config.yaml
vocab_size: 512
norm: "layernorm"
qk_norm: false
attn_scale: 0.177
bias: "all"
init_std_qkv: 0.0361
init_std_up: 0.0361
doc_mask: false
Each number is 500 + 25 x the weight over its row's rms, rounded and kept within 0 to 999. Layers, rows and columns count from 0. Numbers have three digits each. The size before them is the row's rms in percent of the matrix's.

# down: layer 6 MLP down (transposed), 384x192, rms 0.0325, rows 6-22, columns 0-191
# up: layer 6 MLP up, 384x192, rms 0.0481, rows 7-22, columns 0-191
down6 114:461534489534519513532495512494451526461488446533485483473501506529526479485477504467479539549496503501482499523452502498562471457499497521498490463546481475480522511444549510529501483520501508497504474478455525426472510482510497547500546486475475497506494498495512525556496481498495498466530517523544491513468508501543488504516526510483505472478520464526492555506492484496494470484524512513538463514498478489519527497482507513486512482485481548514522520494500451519469490468468536539537493509496502488512530498473475476509525505511509538493476515528436500510510507475530502474
up7 106:517497522505473525519474480521509520506515496527526469516518503496469506529463482489472522494475508485499545528483502466504540524496471487453496484504499519469513551511501510488495485476513444539498475521500507499541463477471516499495505487467483483499458524523453462561485492508510495539525503517475451535476485516480504506492490541469450504580493527477440545504512475524512524508522465528516444532474461530454487483503492481508495536543521528469506534499495488531518475518500451518506516489526516489518477514487465487523503498489527497499489485512452510505507487541482443483
down7 108:542476512480536479501441500508475492484551510515445474494492499500477482497515558450527530496492525519461477498532481462527514477511486502530453504489497496480469470493445515496468480494485526499521511505475473497473484492475519516520430495510442512558536471484524508461510489458521521531487489488527487497458522513517489508500492527530502528508508485502494510485528485469508472473473480504512502532536549476501512524541487477516538488503478471509545486514513528471518519470483515480487524504508488494539455462512510557504501518518506534552472533529496541503502498528466515482
up8 092:489521478474511496497490466465508499469500518486509487519509459467457546540507486479512464486543504505483481498516507533488475510461493478489462519495500478502544534586488510506509487492527515512503506534520517481467518462459544547512467505494495496477522480497514473507487456513536523506487522503513475539497473536496520458497514483503526487474520496521477527510543477499500509484497515562501469453523523494556439496467487525560512492464511452537506470494519512528482520518504524541510508518501526501482475533494479463485519479480538483568506490494531463505507481503500484527
down8 097:531467527525481498480466509498497497504530470521507498488536505488549519496503505518527510498487486444502481465486494550551506502506491497492526508485517482512472466486516531539528491511497477456495438479531459522554522505533454532489491510539484484511480500469519549459492485501517505487504528488510500498506516465527540490485480480479477484488473511539493529550467556475467460507468479510539506506502486483496567493502512521494472486499478505458509525511475522541466493493466487525472479501500498463486513444469498483527503532476480517457516553502476545555515509475503485494
up9 106:508492494496523510524509501515486487500518492535462547529488493507464500476488494540468484500494490484485514504535509515468507483477462513470474509455496492484493508477502529477510469463475496518519497501492559480497508531511516485549501475500500517517490482520498497426523495512523514515508530532468486479492537479484466487490477506506502501509482520468507509498482529483505494473562482522464455483531468482539576506542485487599498510508484520475473507531482569524517498542497529509455488487489453569484488482507475531527509513472522504495476460521541495501471495491530503487
down9 106:516511488504498527552507548493471515500488538487503513509519549506504494515514527495493512529500515471511456454483572438502473509473565487492508526546533531552497500483495533491497493514494484473508461460483517508512504460499529514526506511497517484490480478471504531527476494512498519492479500480496517500502500556473485517516505503525511521460519486501487504482460490474473499515537480516491481486516511492571495484477490481490465484444496518418464501483448512527489519488490498497477510486475523499477461489496480529544435488548483529460526544494481515514503487489473515510
up10 097:483512526503540506499492536490520461488518489458499483476470484489529483512493463462518453527517471494512501499491531505498463495526444439517494504454499503510503491501465485511511460508481525462531484526515505516499498538542510505560516485522478510489465506538538498496516535470489501481506561506483527555479470526516505516532523496485471484518474508464513460485472445478536523489509505476493507464508444489488479447484540536528499531559494506497478494527504479513497554514511469505493493504485488479522498530502512491510523523492502542441497458525542502493512522496536459500
down10 095:550487442493473488525515528481480535493451437483467505461513505510502514500527488479449506474506503489546541471533438509514482490477509492487478474482513542487501505528513518533496495495463508514530489528493507538503498495507520492474541467455484528480484502501489528536521524489493465493518519476482522532573478464532467461470472475477524482476480516542454547524549498511504498530495486469523456506522499507510471537520544507493475493496547490520478512465473480559501503498505498526497503511509475526498536497505488528475470505497492493504474456519552505513494505507502500482
up11 106:481490517471494507465495535465527472451505481486489523514512511498454481518543505539472498495516509524484501456469522476471494507516515477456492502483497473490479547492472535469558480548516523488501511545471517475469447564480456490536508495545493476489491462484488485487534503493538493499510502501515512503527506521522506468543496504493488481512484451522527474489473495458491526508544517524459508489482476522462509542442485472504474512470484509473512507542518528550456509541527449539477519505519522514491504485516476546523521491514492480473487484527530484527497499506503523511
down11 089:514503491472508465505491480531485461509479487512504520499479516495450502504501488482467468492479501515480483477504520515504487479544445459494538488526520497488483542505490513472503486550489503495535486531516475471483505530464498484481458533501477491492505539540481472561562504486506517518519526504531466484507528432517490526520455571498472485489509435506503513493534500540488457452532487567490509530490512484501522519492478478484493490489462510492535516541536540502493468522507516473499521518465508491496497495509518536532480492486454491500516515533531483477480487519451519496
up12 100:476491508499465540546494534471504512514429506508532500547496486488503507518483514491507475517505491444518484515497526459461508495500487449514462480480510494477495508501503491493504496502478499473523447521528499522469476495504491517471512508576494525475529488516479505514493566515543549502489480549534487470476545501504490490551467503508465509489515484516503504472488535539457516484524523491505501466479519579482501518493466497497487514461489473503534462488529494490467473488477497523523518511507524481504501554452487530467497519498488497456553473496488486466525506492504462491
down12 094:500524473479527501478504498505493556504520496548522478486498508490474520464527491539512436485489526496507465544482509514505478471439530527487492484482518516500494470505505519504466492511519466506501516490482500477529490490488483494494492494510501497506488531476526480504500501484503468529512542486504523488527530508485487464495480531439514528534473535507507484476499469492510533511551496509534463487516428471515509470519513495555485522453445495452501520465519483530557547516493513489469531460483511489512534509566499502457531495517524483507482510471500552551493493486500451498
up13 104:508480480504527469512512489542537467508487502473516483495485516490499459530514510487477474523450538480500472495465502495487503463519484506499496505478486492511466508541478475469479472504502509498471520509494445476454534501473521521500479531553506521520522497514484469496500500520505524442477471514546485501552494527541549504527515524522513478481575482499482486509550513525525549475451467548504456527494467498509438454454506485517544500506471496509484490509547488480479518487481513518500497509495496478468532505506471477515519511469518514521517480536504457504482528535470469505
down13 108:474512510487507485501467513465432494566482526505498457496490530502503480500521491524486527531483505466498490480503521487516509540505484519486474534510540541532501440472488499501506491527468487527493504453511492508553491470524469497540499486507501512502485463459510482480471474521549511518532503479471503525502579515492485545468493467474437489509538510493515503435513479470555504509532483531512521486505471442508544503497495462510499496503507491453479494526511529495501501491504496500530515523508516506475498518453505496532532515467471519454519495497483543517517468502491475516
up14 103:447522505523522485515520478534522449470544454520472478512490512523462493485444471498524475545525473434521515507492488495517510528532536473491495500522487488443514531499475549469487486534525525467493517509506493470471525495504488483461479505508507538519508534507546436519472467485474470497523546526503480523476486489511514505521507506501525544524519471530455522537493478497516497525483481518462482501492494541506491491500497483499512488476498500496495476507494487484510527512512497529521507537460474460521511531491477520514500496441441501536552499505499487506508550492503447506
down14 108:497509454537500507492525512565489515547549547457491554463475523511483494472504491491503510466489547489446453499509483509529484511483520509482527511511475474478551491543494497527485499527541490511475522518520473545540490509486514510524497526504510471488486531492484492492456506505465515514508476519487520524518480527518490503518495462507520500520510538518476488482475482473514471524493503470529454502487504471502485467555537546461505489465493461502514521494499471508522509491455509512456514518485472463522457455534438502497496491454541509503461502488499484487521547491498529495
up15 099:473504481517454471491466478472449480515502480498467517480472497526443509483515525496491489549476540493463494485456462489477499486487506523516480527496506516502525533496527545501453528525511513506504479541465477535464495514506459487478516549469530551492536523537500495491530489511500463485491498503551501511498478522524512487524527528519482465515524526535473535496522521467551497502485497535495500513518529518536461470493523497527466516503493488518571496526513514533564494514484520525467504494519476526492490450502484478490473499483506445508461496501526519485501542537477514501
down15 097:526472525509498454528464497580519481531515509498491534509473534586473535485503491539505464534497493521464475506480501524513497506489440483453467514521490504505482511521445455507494519508503486492505510489505519505499530520480491534501481501523473465459485478488526518499493529531557486470469538517500498544509538505477495512464497532477519499467484456469482474504468532520506502528477488483534424549514473458493504474513497520536434499511518534509529496491500501515523486509522524486487491476492492497524529498483503515528508486493522469513517480497513454484526516519481501494
up16 107:511511509478475487513484510468509453531442511474504456472499492523526484508549478462463517507498467459500514520487492515526487492526533498486411522486513535497495525497507525533518504464482514488547420550516498481502493513439552521473461490544503523555487495501492475499503529479507480513483525510458482499512527482497519508515495494490502517493511473502546502508459530489508510476546508541473465464494481518476464502473521525479485496490499486524553523516495513514524517496465497509472484519521501491517492468532507462454481530465485502488557506480492495523516522502483517466
down16 107:483480530455489494512504486528521496479560534462500523506524499467428520505498462510498508464529524532490507499530485520524485480497475465469505543481504548537507504509509430498480492496512522461447532516497494482480522513511527548495507482486467472482502503483464509523496507492472540509489466506515520471516521504531487513501504493494514485483537517515499459450503504493509478491496520469531528509491529473530456511492420514537439449489527542503474492483485519519499503481519517504530524482470531491508502560507541535537511502531458522477502517466499511524486489493498519471
up17 097:511505458498478508511461518460468471505503492486464562487501480467494477507526538512514509514478500513518442499478514497438459509535528526496507522488496496496468490565516550495500491481480495547528502484506529534521493488472463507478521542505514506518482454509476515498517531466490519464496559507509477448472516483475508495490474557503465518527495517462513455520492515484476472440459485536511526475520486512466480486514513495511542482498496511518537498510497504438474508476504521490467498479497485521508521522527460462549481511522522488475496458462511525477491508502480476491
down17 086:517462484522519488471521536471550466489496525465502513499481475490530538500502461482476525439467479533521476533445480510500535486473479484498515452525532495502519509542528441434498482505522515479512494500458470492450444514491512517523493536484487519516508497474514447553538533524512516513551440484503534531535521501508504525517516459525501528517494507509491473505543474433479511517509509512485490522483518514509509493486530480509526492480489497504494484462533525481523488499499463490475541528518520494522470492493472507524459501503519502524532492493496500458510489500511514481
up18 103:500499484508501521494441482470513485486476472456503498510522475533499495500492497501469529546541516511502503556470475445441527490484448476472527442505467495437512557519518544497486502481486531529496507502545525507529549489534478501468523495503515527494533499510519509483477440441491486530549476509511460509478499502529479520478503511488502534519460488474504493508476502520529517509468494508480533499482488510473539481511473522467493535496450526500524545518509506484508544506524489483532486496520502487500536484462482472480507499538513491525474482523522487504487517494513498447
down18 106:521501501497470516508502532514472474443519470500474516518475484489529496496526493488510507482473504526468496505495491475526463486503520501533443538495518473527535505517499464524496523509525488480548510510492520520491529484485481509499500479500491438537515473503448501495540568558528525448485524451512489449501483433461518505484540506500486504448515473493502498497466531537487528510519499480568534476509449529506480476490511521484494493502478483470519452505525475500515484514499480518494522505476485486506499559497520503504543487517520513455494502521507459514518464505512499550
up19 099:491492509536510521491472519485544513509490506515472492540505474533524518506493496520494517507527546526495526516481498497482480515507478513470489483479494486511541512533466562516551489515479535496526505540468552518519503508486532474516538509524551507450502533488471528516559474520464500459507530476494470502487511502514484488515480526503495513490526549475493511467541486514500475470498478511458529453545526520464544507503501529520512484480453501501512505533500485497488528533455508493491512476466520552463470540514496529524506485481521514555504476518467466487499487450439496514
down19 104:534477477481475489471488507495501457448545497492493546492491498517492495509482530488535511568506470479490519518482480508488509454494500502503545527491462519501467522478501499499483472514497458455559540504516447498500496500485563495481483483497512527481464495478524479463474501519580453543504500473507476528514503511510543457485518496524512468545455507507520502536477523513475548514447536471470517487496503497497489528511504471489495500534544537520495497506499495520500507493497501516486484510537522460514553514522499451522522521483518503477482513455498486482481507494528504455
up20 104:521496509528545476549482495500473470530515529452498536516470495533495511504483473493555475523500533513497491538494543470495495465510497497500514472466459496492509511508507472510478487504530491528494507548456499537504489458505468505523487527461470463480449501514483528480568474527501516502488513524542496521515541475511468517552469458517530489451496516493518496509482496517493476527468482479519458572490497516488525474473527510478480465475489483493518547481538494459489503498514481521494500550501491497555504482483532495474501509522503497466520516521533479547466487476503504476
down20 106:492523513531491487480539490483494543478522523486494530495538489490512533482516514493497474524454522479473461499465507464498484548490491502553525466538500502497500500534534540501475543453488504524480467437459472487523475496486541463496526507493484517504475489505505498501510507499499526513480462478488475509510453517481538482474539480486476497488547497535517530510550491494520437548499517507494486484488551482502510439457531467508517490466483496475447490529482500500524520505530488502514472472462490508517498453496525522504527480506547508512484519512487484543515496453507543478
up21 100:530515448496484525509485515521467537496491478519488470521504516477493501491509493482487523508530521487457514506509506480493535480555494502471487512514445492507500536524482512517567496471454521505473528544484497477547478507499513501523536466534501491522466513556487478462514534525514522452490483515466508511464524485543487460524484478545481500471464486473481473481527557510513468494541526546499514519481500495503564524465493510465508448541491526485491502496495466514494524521514524491492535485509550506517485506498510478514459502481498444532510477541497480507502461530482488500
down21 097:484467497471506523514508543509473487445497563518526488528477514466520464555502554484472496473502479496509546511485491482514488501474504495520513543488511498538524524488482486522468506524457466496501505500498504483528479461521514511510445472484511530509491533478488494536518472546467513477485515524500498477477511472483511533492496512482485541435513518486496503493537520540480535524494432515551484471542524458496497505437500520523480484498464508534481481500552517478438531483519492493494497537559481517520514487506503498523472515520501510489529485520502515479476497493463496495
up22 100:430516493510481502495480463471502520487489475525453493517535468454502508519510453503482516473481492544540531522486483501463524503485482507484490494527491519474520521535502489544526510462450518497500504494496507534511459532481503504521546516497511477500492546499525503526510558504482471461528471514515489511491504479522485422514488512468494519537532461473486475527493506474504467508471455533478498487508536540532499513484445496473525437472527521476508530532512520523496523500480490511472490468530525554488488499493531528517475521461541483501511455496488506476498500529482499513
down22 103:503515494502514525494568513538452480478485530488446466499485567505486490539463536479527481532531491467476539503502497449483519497516519479563510516528449466532511464470494493483468475510519526470555488519509474505519494500463510483474479482500476545485498523480526525527490501480533506496507487491467515491518499468503524490477519503506552506492511489477480481472528500514496552528510486502436494486507500526498477494467510512469478523501497454486508505484538483484533501458525485509542475527519517506501514489478516490443525532503465497475478515538529454494512496501548473491